Weights of a small GPT-style language model, trained from scratch on English Wikipedia.
Training: a variant of Adam for these matrices, 730M tokens, 5568 steps.
Each number is 128 + 32 x the weight over the matrix's rms, rounded and kept within 0 to 255. Layers, rows and columns count from 0. Numbers have three digits each.

# o: layer 10 attention output (transposed), 384x256, rms 0.11, rows 179-191,243-255, columns 0-127
# v: layer 10 attention value, 192x256, rms 0.0813, rows 116-127, columns 0-127
# q: layer 10 attention query, 384x256, rms 0.0857, rows 256-278,320-341, columns 0-127
# k: layer 10 attention key, 192x256, rms 0.0821, rows 128-149, columns 0-127
o179:155123139157120116138136137131181097105180164146116153098135123152141102127086121147111135150107101125098102090123116242129144126111183125103180157121144148108120140140145127147130165137125120124128140069131118130111123129127155076113108098117169175066090094114101133111111110097125107082120151135120119131129091167109121137153169170154112097114124133098123188073156095121161058119083
o243:138090085089131153141137159175180090183157211172127143113168093139083146096159119099052149084112126113064093129122104197135131083086211133090150140118190151091063094110145091121151142135078101130099094096148105145132107141146136138130126123075144122112128112076105154156085068104166127088125147082144112154115121148088166117166143216137143054147154106122153137116179073137107060118090
v116:177171199141183120142159106162122133138092121127138121146162078114111113144119129108167149108101153106118145187130211071139112172113159114108107095148117110115152182155137139142152076137133097083126112138134098104141116116141125072153131121125123159068119118102124164136135123144115150148192121120140123123180172130146093123114110144109144147167126159125122101111231148140100080196109
o180:140114117150120124132106185146120134139113077156119151139080115131133120150153100111127090156097183108142129083084090179049193100105119131161120163091150196103083167128069122128106125092085102127181086169082143089122153141068104136174063145118067143137108079095152162095111106114098139120140206127117140152086162209144128160086101100097110078097110107111125125118133171089125086085166
o244:155166158153094115144091135055141164081109077177121132153168126180172098139089122138119100121083111157125132066122126138113189121123102080108136159160168134134061168127133138130119118092132116161114135126089142118133134128097124148115135124121096125114184135123100108082106114130154100156157120106104136083067132158095135101121122109167085048117154121096145065098149139126098098074158
v117:126121202150094126159145113067121157127129143115126160098114159155089062117130110096108095085103104147142101066155150152067166136114126117082106113149121117112168066108125122134104103123105137110143121130135126154123133110120089141133194111149137112155135129127143163148083166161194165127108145128149069172120102104159147155042100118128131103118080099106081123129094127184125182157127
o181:131151138141122188125113159132101136182116101140142109149172106160115139132095179091152170155103128102095105137138134090157176116135200105146142146145113121132100130116137159137155133091113112125063152140136147096170125158134097137123118155097132133118165117123113122095103151108173146133081141137097127106126096102109144112191118106115156100165137132146095082104118099121074130151114
o245:134126135161131113103125140087115070163183118138125159154161126167092122114137146094156157143086107115087071152124119096114122123130195110169148180091081164130120141110139140115167086109087123127085195171133084119128053129146038116102122104088146066089106045120126144129139140098172118133093154147126173186133113077111129127161169111120142102175152152166127098141085100125134131126090
v118:183128124187131179126111124103113125097084123145159117113187090130123170135106132136113078095144142119103143105095103099155134110130123130134130111132145130129138130100114161141108153154133135141127163121107065165127146080147177135154175122102142101082137136144158081143174091143137086079159108143134136120143173059138160139147143167159122118159092121142191119158126106105136094102121
o182:167138144142149114140140114077126193112143116139128145151103146111150133149112128124090104134134112140088131157166153136138147113132132117156132157098137134152182168121101104128132138124131109127170132175142136157130199098104082144075162107155142154129156117150131123123117167118146139108114116142188141131129145138096116069173098087142097122150090096114099179140117118112172143097103
o246:198137148140176091110147123075114150105112104133129128186099110131148158137097115182094129144133130135085135167207133132172140127166159134139141144111149136102128187112087122135126158152125054144141123157162154113152182119092060120077168138125101170135141140121121101114105154110138127107105120176172133140126138134127071129193074098143110129167120111114112191125100125081181152143140
v119:096114166179154162142175111109137159106056064119091089122081123142135142207148084126112139157137135171149109101095139131116170198139075107113128121161126131121071167142131049113119128090147126134148150155076094128136181173132153129138082139100098120094146164146117081196112118115150086169097128069123125149129113093100114190089126105138125107145153090114095109162134090151203116119117
o183:145092132148125135137111128142086107088102103119144143139141146115145144164116172161096120125122076137085137121140161074151151121116114155077160113089147159148113124102145096131159095158133102150161154115086115080084164121143140117108162157120132087132112107130107132181125143141159108105119179118133148088202137104107149144112138089143170127156165156098127136162109125151162132106137
o247:148087136175142092076096167149085081122132047092141130183151122089158142136132170146049157137128090159089127126169148131136103153079134143083147163066142172174151189109142124151130071168097132166197128146097135081150186143141155048080119110095118095140139109106124134127112130118098085166076159127114170105151105130100109145150141128093131141143148100129144144157099190113186140069111
v120:145093085130144093139131126131096170123158069083170105085111142167137130162113102122161126103106129156171172160164166119169124060046094116099121103166182150138203138165158120084185089157085109126138177072173145110160100135140094115151133128115135156151153144145076138107167112125076093136143106202123121140101154162137079173117081151069099109144111194130155110073147196130162165131090
o184:123168102139160173137198156116171162084106093147077149119132121201091146074132045114132116138152150151177142102122125185080144120140068153060102144118115146118148173129106126116143141145187107088152166134064207136141137114104115145121131129124081104140122116131157166127143157149104093119135190065141147132138085129075106143132113094076130137085135145103143151093156203099099195128114
o248:151189105160143129142214100106165153057088100099124143098128115187099167126157054128139114139154142177217110097128156193084165108128036099120087125151123112114135150126152115111105146123139068077085137137066213133121157120079126128107146176203086122154132121136182170115146147115100113118148166112193183133132118099106107176095118091091127157068063183107117143106150170068088135138181
v121:175111125159120112136110140094148130069126095159147152136148080117136154220146079080191089092061129099124093171128151131141124104073120141199170121077169098103137128172128122111123163195136166127132145115190114131141110113074159176081125161113113117141117117103150135117109161153120102110118107111137166112169102076137107170142124142162077190103149112166144139102178105104104122136127
o185:167136104182176120138176139100163152128123146096104136105143115129145162120123158093140104095109113169082149117130108082155132074156133123091134152085102145135116172084074096076108101101057122129126148147107161132159151127108136128109130110124148136085129142146123199183137160171109135140133139105185092185075136136051087152112090114139112087106116150103127102063116111076118201103123
o249:156163152144138119119180110101144154087108139105146160143129123147103107128111144084130142107100131136083111077207085081151168097167116108134085125133105117101117196097144122111151189117084109114111094145152160130129152136093139118107140132113142153104154112136124168157095139104092200141128146123165114135082105134103100174108077158111118115101129156123168122102117115117137157120140
v122:131137166080139175112147122149107140119148106136140079138119119154129208109114086159104125145171112157135162191171170105161187226181159122098156157134094207193146088144134103158210146114097137168131154168122167138147125128147106071129150178131134155141118151105080096106143137108072075118129161169141113100143147144111110164112132141151125101156082163122130115088125159139127095135209
o186:092123177080115122134140135165143138121120076158136156090127130087154139109136123161148171176189162127221128096108150110081145136154067161179109083155119132110132146078136128074166106145155044169117073131151122131113080126160156126121129113099145186151126069129119126016081082066100146090130130144112179082137115133171099151123135067154133112114116124131150138136137133166186146089136
o250:176133157060126187129127069128117169093088117173093162125145095119128129162072138147142135121159128116206153065092130116081132121115065184155112117132187087101105150164072116079138082116125133161101080082103087146075142120131137144130138132106105143172101094158154094047132107118165130144118106150105116112189126129124164093080106150131195120114114141114158130091110097153154136080164
v123:135138123142188184179131105168151128085122160116106147157133115141114179108134114083142174134081121116149119134126070124152149139182077111129153188130134145140129121101130151093161090151148103164178132121117103144096154148116105133112105119141104101124140138184069147144118086146123185115102159143153133128169136123112157129110124149084159110155123168086140173127137140110122116106159
o187:123114129124132087150156122113149073138171130113138163082114128107166153171090185086150155073134108125141097149089156155114153153133134119180107120114136126128139154131146145095134141112082146121136125122132152136133192136123093073137134091119160196153148165108151153133157120137129091117113125190143158162130097131113061114146119096132079114141090156153131132151106150098131176110145
o251:086120091115160104156159174072137097097145105180143131074097160163205171166091122137156154118112113138114096181161151157139140141130138090119138088093160179116146090127158143160169106092104098115168078126161177062140175083117079106124167046116138135126143162084137070173105154139134098147136119139138144153099072150074097084119124063125092136109154179140103125115148156102198172130172
v124:126170119162136127071164127113138170233137132077138157115090092166119109140119168088176097135148145107145146104139083133087108098081152167078152130187110108084160138074106106104160105101134151114157170144106123136164162078116131106136195146144116142193097157108109190109106133128124119102129143114077111135122165162152109131143135157097070161152126092125104135053098135125108150112112
o188:128222137153121121117213097150152148063124087131089143167109134142109144094096164026082082124064144148159145084080144135083121107090144101103153153137114171197176192113112171080154106167156142125177175040140167169121133127094078155117065164088117120091126141150084099158098127143128184126112116094106101125123087131056222143097197182123132124142114116091103113140120121138106084125126
o252:109138118162145146106219135156143123121123152148111128163119124111082144091139172076096108163132121106214080109119135164057104100110136113146103118133120143163164153115094116084154133142147074108110126075074136187110144139097130146123087197123084109124119147194130134151101126153162156079103157126127119165132132160101147143102160161075139122143119122139194100178166148092092109117144
v125:144114100131144124156148114182114147140114131123120110141132061108134142102128217111062132096197132146140127144127118140148167087129176169082123147118163135126086114125125094141121089099121141109127115152160065122121077151073152105167079128123106155119161133176110176140117121131125099121106163101151127123075161147140140131162138126137128117125122164131123129164180132130128154138157
o189:108131144132113090110083115151149080109093139091067134154092157133165155140170083083137105135140169148174136060127064143125097154061051088115082104156091119157191096131143105155115150132122148149133112082113161102149131148134140119130112085098131141166147196107146115113122083120123113110108133119106114170169130090123128164059147105075143132157123101128139119149081158176165115095136
o253:141136158136141129113116138153149123128152103119118128139183161145133120139118114104124122145139140119161145099091128188115140129109109099095131162147134118119180137136141137111098125122159165131163127115130149122162148168133163122140145131124143126159139192129135124101085124143087081121102150095134109108179101099120089133118113089102104124189115065161179092135112157142134100101098
v126:078134145089117091104077126104143115138116127139157119185096146154136099141156088179096131140083092183082136117127199138116129113151088142125125099107122112122075077143116081128124169120083153181094089128136172138201121127145125139121139109156117134129134079120155137114138152085206079175132100132113108143143074081110146130114120112127120166096125029126100161164141129147123085051125
o190:091091122126137108106072123144113124186163112155163119117133139103132144155186119181127110110145130112070120146162129124141110150164104137101119119131172121102098082119138051160107153141120113113124100146109103106147087097130158099090175142096151074142097141125094162163143137127123141106186094170139205099145173141098121104096137126152141079128164113152117195113164122142137158143133
o254:095105101112156083095041118167128111172139088140126147125130109115103151146167121163138073108093143123033117123157107158162112151106125099134104142093147175139109103101121127137095158114083191149091126142128133119134096151147073138153146128118140110143118075133109142159192141132157117060147103158140141154136146107132149118142160133136155098131169122151099239121162115184189120131116
v127:116077143095114141164142082118092191118144105121144087149092110125102084169132124147133098126146115095162133135144187092127143097143068147149087110174150127126143131089157118141107120156127168173132133130098177134102176118136127099087110165113123132116098112107146092169181093107157136190118109128129157140179148079110153133139111157076115176081096123122120124131193140113055136118123
o191:138095130179112081155160153115137103084106144113133151094131098161122115134185112120140106123096086129096126120117137159070084126123094221131157151107164160138078057118137096194151151146129140084120208123104139079097168139097070136130156081119160114089119100163160169122126156130130110143164150134124144123171142074110125081155127140133139141138168162115136179127110126128123142115159
o255:120105126193122095111174113181128129120108092111172099106113067153077097121143102121114100107083088133087071146153107177094098151143045193121112077103139152126108092119147128176138133185107133154125114139075123128125196140162099164143082141102102184138105112097144173108085099130044095145128136131153113112098107075102122109187099157098139163066130132148137198106153171158111148131144
q256:088112101125108129162187113153149137146143089135075182100165084110158083113104130177175093114112134204178097154096139130110114136075105172173143135162115106108092108152150135090162107134086145165158108094121131155102090079145130134141090133163066106177121148122110089119164188147125165138112080117121143149091113129109136124105141081081136112148070112136126131140161139176119152156184
q320:150023152159136120135185091122137097148139184110184145150167134065141097114087113145154165112171145091140091171147119137164147189141105089112151118098082090173137149134190128076130130111099163127128110137117183125127098103120208120108099140119089135080115141105185121085105104177116093109149141113132103079104119109122118100154080127147147158165084140151132114109177089077112134196148
k128:169163147044081096137101132115134124116158117150049119141100120121053126071118108115060090188125160180105145202120133058109098142122133145106160165099122142062132067144097105128117149078150131117160113098120103099131137185143148136151193150160109184070140143080140153162159100120136153119062179186194236130098126160132116136071080152192167104104052157110155135138117107158068171113173
q257:153108087090114139168166100111123141120132097113124118111175059090179123056159119126116159112040087085117149125131140119155133155149103077089155088125140165116054108110127098166150123195119109155155161080154179142180167159115046104107096162044162092155068092160142100178092159167108080122153131166108097088150150157116145107037139143094171136126084145121103124112125168129095090118136
q321:113174159125120111094118097146158124160098205172065117123096102193146124164122073117129161121107119086098161127143145196143159126177168096121108127061131111203089138167181143133111153085093081121130135124103154147159075077142129119168162136092155133121056137128124144129134206129115134151117143137122178147122083132139169143175116146136137160086131153124088120127161105137096135155067
k129:138118177158087089142141096126113119166147128114170164117080144148088105096170111148166176125126139153162116171097148139113148124087100101126081108143148171090134064131108141099148129141041133076166146097142160163127104092140096128090152147120117122137154124105133102108119184110113092121115145100097127117156079128092128126161120116127112110142095171109157192126162163164141142153148
q258:142090143141171139130184141171159151140126098112151146166088188136104086122112123173101070128132138165139087158143150172172082099112110149131138173143120150164162133083139121139149118103091126136111137124119113126090106103145149121086158069158147122149188143129109138107110119092186144161123129115202125124139076113088130123202093132144138100120118118157160148114119138091141116154128
q322:192094131184139134094178135109159102087169068098157147137115172101062109076131183111133139101143138186146073140108121079101103177121102131183133154154151136119158145103101113135129150156115162091135149088097142103119158187131159146105158159143103077121177111113168118117162090108139122081114131117209151087080139112105179102118066111136127070099034137124138135064105131095123138108139
k130:183153134135119197104074150074174086168147090194131072120173139092140135114072141126105104119102189129128138115152084100104113102108123202139172145113150085100148139167127106136095151093179128172116122169134092109075113142107155139199120123214120176000123144134094148160160113088188159105110158115125169170093145139113153118152110171126133109041099129166171104198082114119087113089157
q259:061076114112099105201147098146100089112121147165129155142168112035130154072118088129132155153129117097184203134100141103148097089098151074157095138084124180164060102120135200034183141122066140159161128060083183138114193140163087129093126171028110111109095153134166110129136159169113076113139152141200148131115094108059131117133145061127176085134084126115109153132129119150120131172174
q323:123121165086132108142151100166121094139119168159106075086142183128107147100141078089165160112122117129095149094154138206127137121183118104134088118093148100142109143096142131104139115130128102152114128095083128163196072122143176134113130113117113097148085156134134151129068166135140139115142152141200118099071128117134108130107075147092140101113103147115052147048145123142123090208163
k131:122138143173118135143128135101117146123129194151103127146148156177068130144134115130094112102142146135120132143107167099093109133124116135126115122173091143155162100140186159153134124125143135104123130073118129124112115156070145105162086148131165158087143100146145128127156126114120094115164119180104110121054131141155104085121122158108114101135123078126102101110124173144122098114103
q260:082104125116080096146202109139130101122134131173130127138123187073138150113139097138152091131106106141147087132129103116118111143136090052137154122154130071135130092141144104112111109160055104098092142077101169118079151153128092084096116105127153132130148131120105126127119143106123119125122129105196108047135082142079114152124172094113127129164117131123127129138142146128090152184138
q324:114129155158137153122170143122142074136130127131116121077136140089127112126122129129119126130095117174159147094126122148095103183101085087097087124125107126142111114158192120070143112137096130127132141088146176104140133169083153090153107113137152116105142148111173102122135141123124131094161110114190080112114155125092100125145130119107118126169129126132111170083065105091136120136140
k132:142122156145188097167100178103132092101136094133113153105145180129119149125149093149154121130114124119180161095130123094111138083149090132117134115161184084116060164090130127159164158144131093152133106126071086085086133131185122163116167150123132067085113143152182100194102103147166117139091177097099148136158140088138117144111109114168168167080158143070153176122141115108102120088081
q261:108109088039124125116075107150080094066146129107105158098100111099125123082145123128130153111130107166129132165130075106144133158116145086096145122115091079092104090139094088135141099149125127095114104130128106142122111135116094068137099130084158160118074155136120117144140171179100130090147160171125142121136192169121142121127152128111127149142133126147101157138126108125095125124134
q325:107091137123127159181072124159120163120108150156105072126167113106127086118158127116110165083203112127114147135165134158119125139163101103099121161067108092143084111168139146120078085144162114164143122103147148146152078067103171111096118134135141107163070116143135113110105153192140086131194108132101081163137154132136108132107174125107112140153170157155085133144130116151180114138111
k133:128146125140137069217150146134152126146146139128153161117103116104109181128218118151111122122086149107112172117127131132145148131103150136165113111076147078067080115113161128146132109183039158145176129156107127132143192123125160099123062154102137113148126158104180142168165190120089117133152114130101125106154109107131119119093076102168142147085120110084064135117151099139090111145122
q262:087115157107122089144105116152123140124112149150089127119202079106139150143173125158114139149164132105104130133093163122119127105153138110128143133079109134128085096157149158111171126144128133190164127074101176157106134178159156092140101179076140095145053146110181081151091164148085100122149088138111162116110134146118124098136126075117103103132094148136091149132109160126102131177168
q326:110130112091145123104100090164080152179113209145106107095124114171154147193130075180142139112152143120114168124120158197165147118176158149094097115073101132183113144154165137145128126122102109166141104134076095142183153072121125083138095138108115117142062090084119138127123147176106144162153142092157084171138136157146097132157144152124118175112183134128116119097158134163100125209119
k134:076152124153091076185168156134112159105113104066138168124067110118159153092174093129142189107143068156102154143118123108126192137152114063101066087113118146149105122153212200079084100150071163125159130087095167159119141086147154104124118152087151126196149112139154059062058132146097083083150095185107074088173143061183136101162133084155127175172118116135122189100144174178183140187158
q263:094177149156139131085091100123127159111140108147140081085133112176106126167140158097116152124079099141116118170113132110103172132100161137131111192157130100126169130147113061215079106091150128094097131186181125130130116101125138145163154123151123150157160122171149140160147163106131160098120114146094106120157123130142175123109155180135092176143096141172136061167117117148156110124078
q327:131173114118125139103117128098117114130142116115131141132124081188129095134122202155111095198072096070099142182107162093126168112104175135138124140099157139106154137151171149157153104088128130161148130161151115139105173135118099141140125129130152101154120156108146080109104105154129159140083095128072144144187120137136166129138108114145102189146140110159156086182131141165122131096121
k135:142177093104153144131146160114186131130171107124124103128101149048125137157133158101121109054113158152142151134125143174148111159155158135159103146184199074118127141105099108086131136122176126150134129089108124100096196141167114153148122180191140138124148162088121174128132085101112132177134117105164112192089121123071157105087167152133140104082163152134155090103105093089113131138106
q264:127135081109130149077139237102126113148207119130132112106100166186113152116123163114119096078185166122106104117141118171081130111111149143131184156159163095145148170126084121131113120118184155129102121125171133124146119071154100135142099080151174145073255161174096109147196120066154190119161136160081076116085151155142167130090133127090145163081097071174152129131126146099152096071135
q328:101149096121090143055146188194135133149160143148159115073140162161119147153125159156160055116126177113146066152127100169112131099117155109104133144134093121181135150172120143174111156099180169150101118129185088097120108085077121120099139083183194073103157122104149174130126111148060160157093116096112096140109141159173141127100168100136126133133143080157142095112145144091157090102122
k136:188127153147149159138151099117187127172070062185167200089119168159107093067069156158074078142145097162097157132149113118124110129073128158161116092078145164061154186115158179148116167129098100173116064170112108141162131159114130097102158078185087188115141169164155107075135142147141153116074093172162156148105102145092105102142118159086058129092083089107168114171138079121163091186090
q265:148169158147130156077118158130172139135156133078137094122104149169114106120085181085118154148139193131154108159156109109069077118113128131113118135134156124152185159050095116138093106121149114123091108141150160133176109152144134178124105084173135151126160115122138131072162059072151166107143107113147109098115104094078092159065127153145170124115131135110174123090119116127126151088084
q329:152133143157061138102131166097168083131142066070154122177114118084103112139096193101151141121090148202122118105093116107110069140112080136151152143123129105109187092077081132147142107114119139142114121121122147100116190166098158156096126136163125111100176115133154122096122048064132167088106120127093143149095113132105162098087150108112145085142081106140170123111119161076168105084122
k137:163141129111162134098087193075161117137142127221174141189196171107156142117089172089124051121176184156097092115156090105164125129090093163130208116158147099118159110168099137148115158068178119148072108148101133088116108132179167163170103088139139130063171187178100203219167077126120116144140145126123166150144154099104100143110132164133173102075135167148170110154083041134156130140091
q266:113098177115139094125152118125154074180169120117103161139155165177163106103071158158150132156103118105141095191090147104147122096145149119150137133171130146113104186124118087106177131124067138088088135108140124139095115148132103102147162086163187144145166168160145147084148128162118090121141091098145065146144105081152158152122080125135162193095137148178157090079137134111091132076109
q330:140144119123168160123134124100109135136178117152130124114148155119057139112121183107104150083111089091135111181101130092122072121110151110164158208155138125149174078115081117090185101090146153104074151133124121070134113189168125098156126089165107131078135156153138147106138074154124090119122090134128128079082119085114159173117132155163168055150112135152163124140072109148112156096105
k138:184122143167176181145106114095114114155096137178187174142091143130138121119095110157101133162107178177170078119139115122080090091099158140115159095132132133153121175159122158157147201140136065209110063136122128091133102123120115081085061102149089118134124118151114101137145120120129163127071116093097174163132151137082133153129095151114145132117173119118131106147139146133143112121103
q267:152099093063136113207145146146101124143096128151097169163126123068143124125187100120127121213149142093128107098132132105126101141148092073141105142114110115134133103143118099092180099120027107131152097048107143131106142174168106104122150139101099139107130120096190100185069122176080107119129117103176114126111156148109096147136191069163099132103159134110064174068110166101098164082153
q331:085110108116137126092154150124137156088097171128182125087119136132164095116160079090133166128174113107082170085162147157130114106121097099127041109099114145125117173115119150144113152161137065113109138135089114129156149107133106089156121108117106122152103133098136144176115164153124086099220138138143094116120164136125097138070151189154119115128118147136094125094114119113138145141145
k139:092103127179194101157110127128118143112102146104158154147119130119104142121200125155129144146161068175074167103102142182152152146108162088101096138149057127143079144185131129104101081180131171144121136151117148192129121091047166045093137146087105125144161150167163138091110168159135123062165086171144100048182095053117100101146114178186128124131105113153066180136109088151060128166113
q268:142140138128105083150163086111134088120112130113152141182109138111165112137127067184174135225187127114141174072101149149124134145101062124117122122084130117127121085153139148149105144122092098100150110119136121112117122147140226118133128115062086095133131152122132107129131166134099060085121097069124131137167107112113142122177173130168136141136151201116053186101173089137142163143189
q332:125071099138155073130129131144140143111099114101136128117144183100123124117174078153162114131154081075145161056174119154128132153095111118136135120151099093181101125094205167120152155124141092093110115095042125149102094115111146081112160140094107130176106138137111120140114172189094075129144087138148105152136076127115116153145155137160153113160157168121135197079162112125114152151132
k140:100133105120102116170189112146105172116134124117092120132084089092123162142141094134159158185070154134066171116128169147156173106135117120103154097128065149108091074156114141104142084166079109158173150088114099134089174076093107136090090160139129124134139140164132140136108132138131137130136121112142118134157087118217121154139113100105135143188117128167120179123143164133078091137137
q269:131103115186145093127133104108134162103124106174128162172119122094159108133149076158106113117162069183145157100115158193138096165123118124138151102059108166157117146108102108125159140145125137122147145148104089180100145170113109086150097142088086123068090122100105139137090166127138091103167155174097163117132178208127104151143095099127152150067116091113078161132119128181125101129161
q333:134129187130156101117141118156089149142061138127092148162110087126171154177159110147109108160113147112130129113118137169143116196176128094113174115105119141121098101146113139149224067097082158171145069116095068156109172118120111100146149180099097121102061109100131089132085187144088101171150159116090134103158119158180148132174123128186137127131148136103096172079160151168079115137145
k141:099103069155109111115193078175119160151118125147114107121112111086126143129188077155143207110166119066134172119091178106160148153139127069117092129102116105126132119160118116098117079148138157100164137097195148166112101103117159147108106195098157099136108097085128110114096082126103115168144142110133102123095106090146165132126149119121094152166093114168090161123162092077144115215088
q270:132151140068116163168101181129174148096125100113138141112119112088121125141130148128106158064154163168104145064150103150103130122120112161063152139151121113114124102080125177130144121108141119148147086081090076149160202142144126094108107156124156159136138168149134165151096122117091110138164167127088151172127186150090169098133134139093082084140116106133122125117103107117145168157136
q334:129173114161129140074142151169127125149104101127105144135109078139148160165169103121116124155081137099132092164171140184132152115118156124114110153110137110155051125152125127157092153152165087179139123157147082086135097098078136152143062162098136089111100094099110161133124152162138156166174186073088092184142122136119124150103131123139108113090177104129111108129125133075131111139167
k142:160162160174120112113148137151140117121097100099133138115145085157142144089143128101141152093107117163135145102097123102066091120167147120164091119105122145123131084123094117057131146075123169122110145102162152085095159112115098127114136122102141099096122094072089131067099100145113162088101153183110114134143085071118102116126090115141119162099105148098148156119137122121134106088145
q271:178141123149138152084113112130134148145155129162124144123145077180116150147068134107138075109140170123184130124138111130139086109132137095123127134143184107131120157168104142103102140097167100141102118147146121166141089147161095111075144121149104086143124141129156152120174089100167147155076111100096141127125131153136186151189125125169092131092192085125134094083129129158128103108152
q335:125132091143116157086121096157141107085094115127122153081152089137119160162144157156117134107090161126130097175126144084124110098114182163118140160130154124119105138123116123101105124135112138126106209142133080081108130133107087146098130135162150064136126144129138168102168151108138149133118128134122126111134131100162145144112145097152104093106150091128144112097107149076161074093096
k143:106169184170054116159133112101146099144117099195154141184124184193137118140103127103107094153152165145119122138144070097114076153121125167195161193135124087091162114091117119165099118061204157130079120199113134015135157118096087189195140074184138167092135129188155153125146089101101176144129127125116120172110182158039113201099174134148125050169107154093198042174100103105095128122132
q272:134113118151157101083101135122111076163125092148118153077121119143150167180109122145060129167129124113115085158148144094168099124156178066104140124141131114171125142182075133091079129165132142116100162167124126070167109129158153116106146110137124102137111128099094152099140091110096092086122158170098110134119087161110089147109095111114132126123181123159151110113158203110097116102158
q336:149123117175115112164132106137144110160170119140108138189150180138106125116080146072118104115094161135119118110136141137154099065128156160131149134132201155071170129113127123150121111129157099141133120094131080067175204159177108082170174113133095143127177164130133136135097102146091109083182150136163162111138161135108118123140154145094122101182173135126123118102116160093138127101153
k144:140077121125132112100104089082106174154172118133190128133147145152126112136074124094069094158171145119141130073207119123133145024098059170159133103123125142110146177128101082159119199127147100160145132134137118163089139193158131161147120120120120145162122131118095137152105132103126106153112146108076171188101187154101101186128087122128156122112169141107119043169056127073121198146143
q273:155130124153089138135093078146085145137167140108129119091116103126103136098067153132161164135115169105139091133164120083139113135122072121141130152165150108118144099109149170171125125083113119138142111184088201117114140179151142127126125117153168157130148169157147133071107132110101179130106126116191100140121152158144131137124127043103124144169104138135100128104136155160103137121095
q337:177121201096111142077116141128126148117183170141143103113088106126093131078099152198107165127147164151145091151132083066128128145094151123096140086157159108103138151147095089114158084107170161095141109137143146098145074131103105160147137150113155209134135146118151178122137107128117135163105168116124087135112153142171124062113091101136129112176106085106122106122096149177190136142160
k145:164118135157137117141137092173109107137134121116162085109130185117103124121139083093143150117155156074122159137111150142152124110101087098098142112144132126181116147108174146121117119118111105116112137106108105127104100109123162165172139112130129134135124171107090123090092093113104142151135177121135105142155146162118150182102113119152120128117160134107106127145119191109126128136102
q274:153108093167123145094098115093146141116163107127133133089120114161118112144122133109132158085120129113120121138127169168107122115226150113088132156141155101140101146121127111123091120151133126154141148171216125094149119082111131134191045118190075143100165147156089190110192137096105137136089143132151116082128166136142163131113090086143127145161123052138118076162130171130168132138169
q338:127153135125152140116064130110129095107122096115144181134105159172094076193144159085109123132125097126113089150135116119151092083167161127137142149141141112105132164133097117085167100090114132089119121176121127108118118123108128139161152110215141150116155122165162148119147108095083101127082136172132092113162151124107172115112056137128142150140122174166177100183087111144134134122148
k146:148124146159101139092115098116142152163131068187147106110171156184150160140091163170085085153130165122141112138185154129155131135098085161173117157124210148087135093159118131156150105124141132116133112106111152091148165137167124099135127126167119135089162094168108128176198116113126147129129134061090195167130137122077132133126156185165132125077175076103123094155130137107148115085102
q275:114140157062141144149097166157103169065145115082128128128165149119114097106140084166137158173095068086150152115160132107113165136147146135124102090132121102133176103112212147078181072077101105122149117119157098139141167117107137148056151126119125110153100137169134088144094123184072120144094101084139102129142128062108156145154130135198126130190100170090115189118110120114175197076104
q339:109100151149174097099116155086171134111091116081137133146146123083147115135120129160156143112112100115135079099107092127077165125120124115103122093194155098185105092090170141111116189142114132138132117139195145166112095077110133166150137118121196163223109078146116093091149132153121129095065088096139119114137089052091158162158141138095158172128092113105156149115143094166144171108144
k147:083107130193133086155164182097134128119118165094100074127146130134159134144110080157096165146116090186087170140089135156154179134149122101200115155143054128101106122170156148096135112224108166109126090087169174179095079142140178079071123133087101126169131080058122056083094129178114142166222094141177110099114090117143120066172129111185098085153131128110159192143096134151083104164090
q276:090118090132142054147152115158119162110097122130161117106156063095197171130177046107133121117166060114110139118103124149123115114172105146113136097086110163115109159135129138132152092144102114107158120108110104167128143129072138084115156154125079131128125183159081128123073161139138141153111096111112126152119125166105124100161116123074100159209162117155055151098136118152111133153127
q340:070154160120134114169135124146105114128086128116120117122080117111140118154184117125163078134148082132129134127084154161071123117081106118125120098141089122135095079163143126132173096105102136042172124127129100185145154098071127096134151119113130095140139107141120132136088151138104143133136142114139141150153136141130093100162130133096091169133155183100089153122157102114129188151137
k148:157128157134180113120163106163138145092121138108077083137144133085175145126182081151172173126069098063111194112127190101118181145140144123099147142100093095164089096140119121137138132141109140147115125092120131139118087115115142143106144129046200122093115119125166079107137091222111197106150111097134104112145073076106174089180144097138079123147113103127089151131127222125113118149121
q277:132167089077084184103146161093134103149164122180155122099152150205122124141111149128104113184090128122133086117127122182157030119121161134123161167135108080101134119186095114116097146098090120100094200113159087101124199131078111109139116143151074121100143114128122158095171142081134186136154158118122154144090165162087113118111165122125157095163130108118159105128143111072201108130135
q341:156125169134153180127063150100107108122120106157128080107140110143132174187116157139075119195126204161111119119134099149153073094112114116124121129099171141147189091207086142111115112108133159134163108122130123122152153177138086099104110145111106148114128115092136137064115102094104145127116133135158121108139106189082160136115113131090153110112090122112141066139116150105144064162113
k149:199148128123134106111103182093119103142110069163124091124127124157143158183072170109081104087174151187149087145160115114099100126158162186137169097144108053102137137124077125121120145110198098152119107165138110110155143142147092165090184096181073161108132184146077155124179101133167150099131141077038139161092145169050114197137080157137116116110144136175143092166092097076152147073102
q278:136094135106074121190208129104146102164104133136127135177145134096167136147121120143112109164150153100167150127113108101111169147134106120127167081130140130133145131166152165112179112113099076146147125090099127154142166155152150110178073163081096179131116121100122098147094146123121050101143222116100132132095126148149094157079160114153152084118138121098100181136098099161113179170177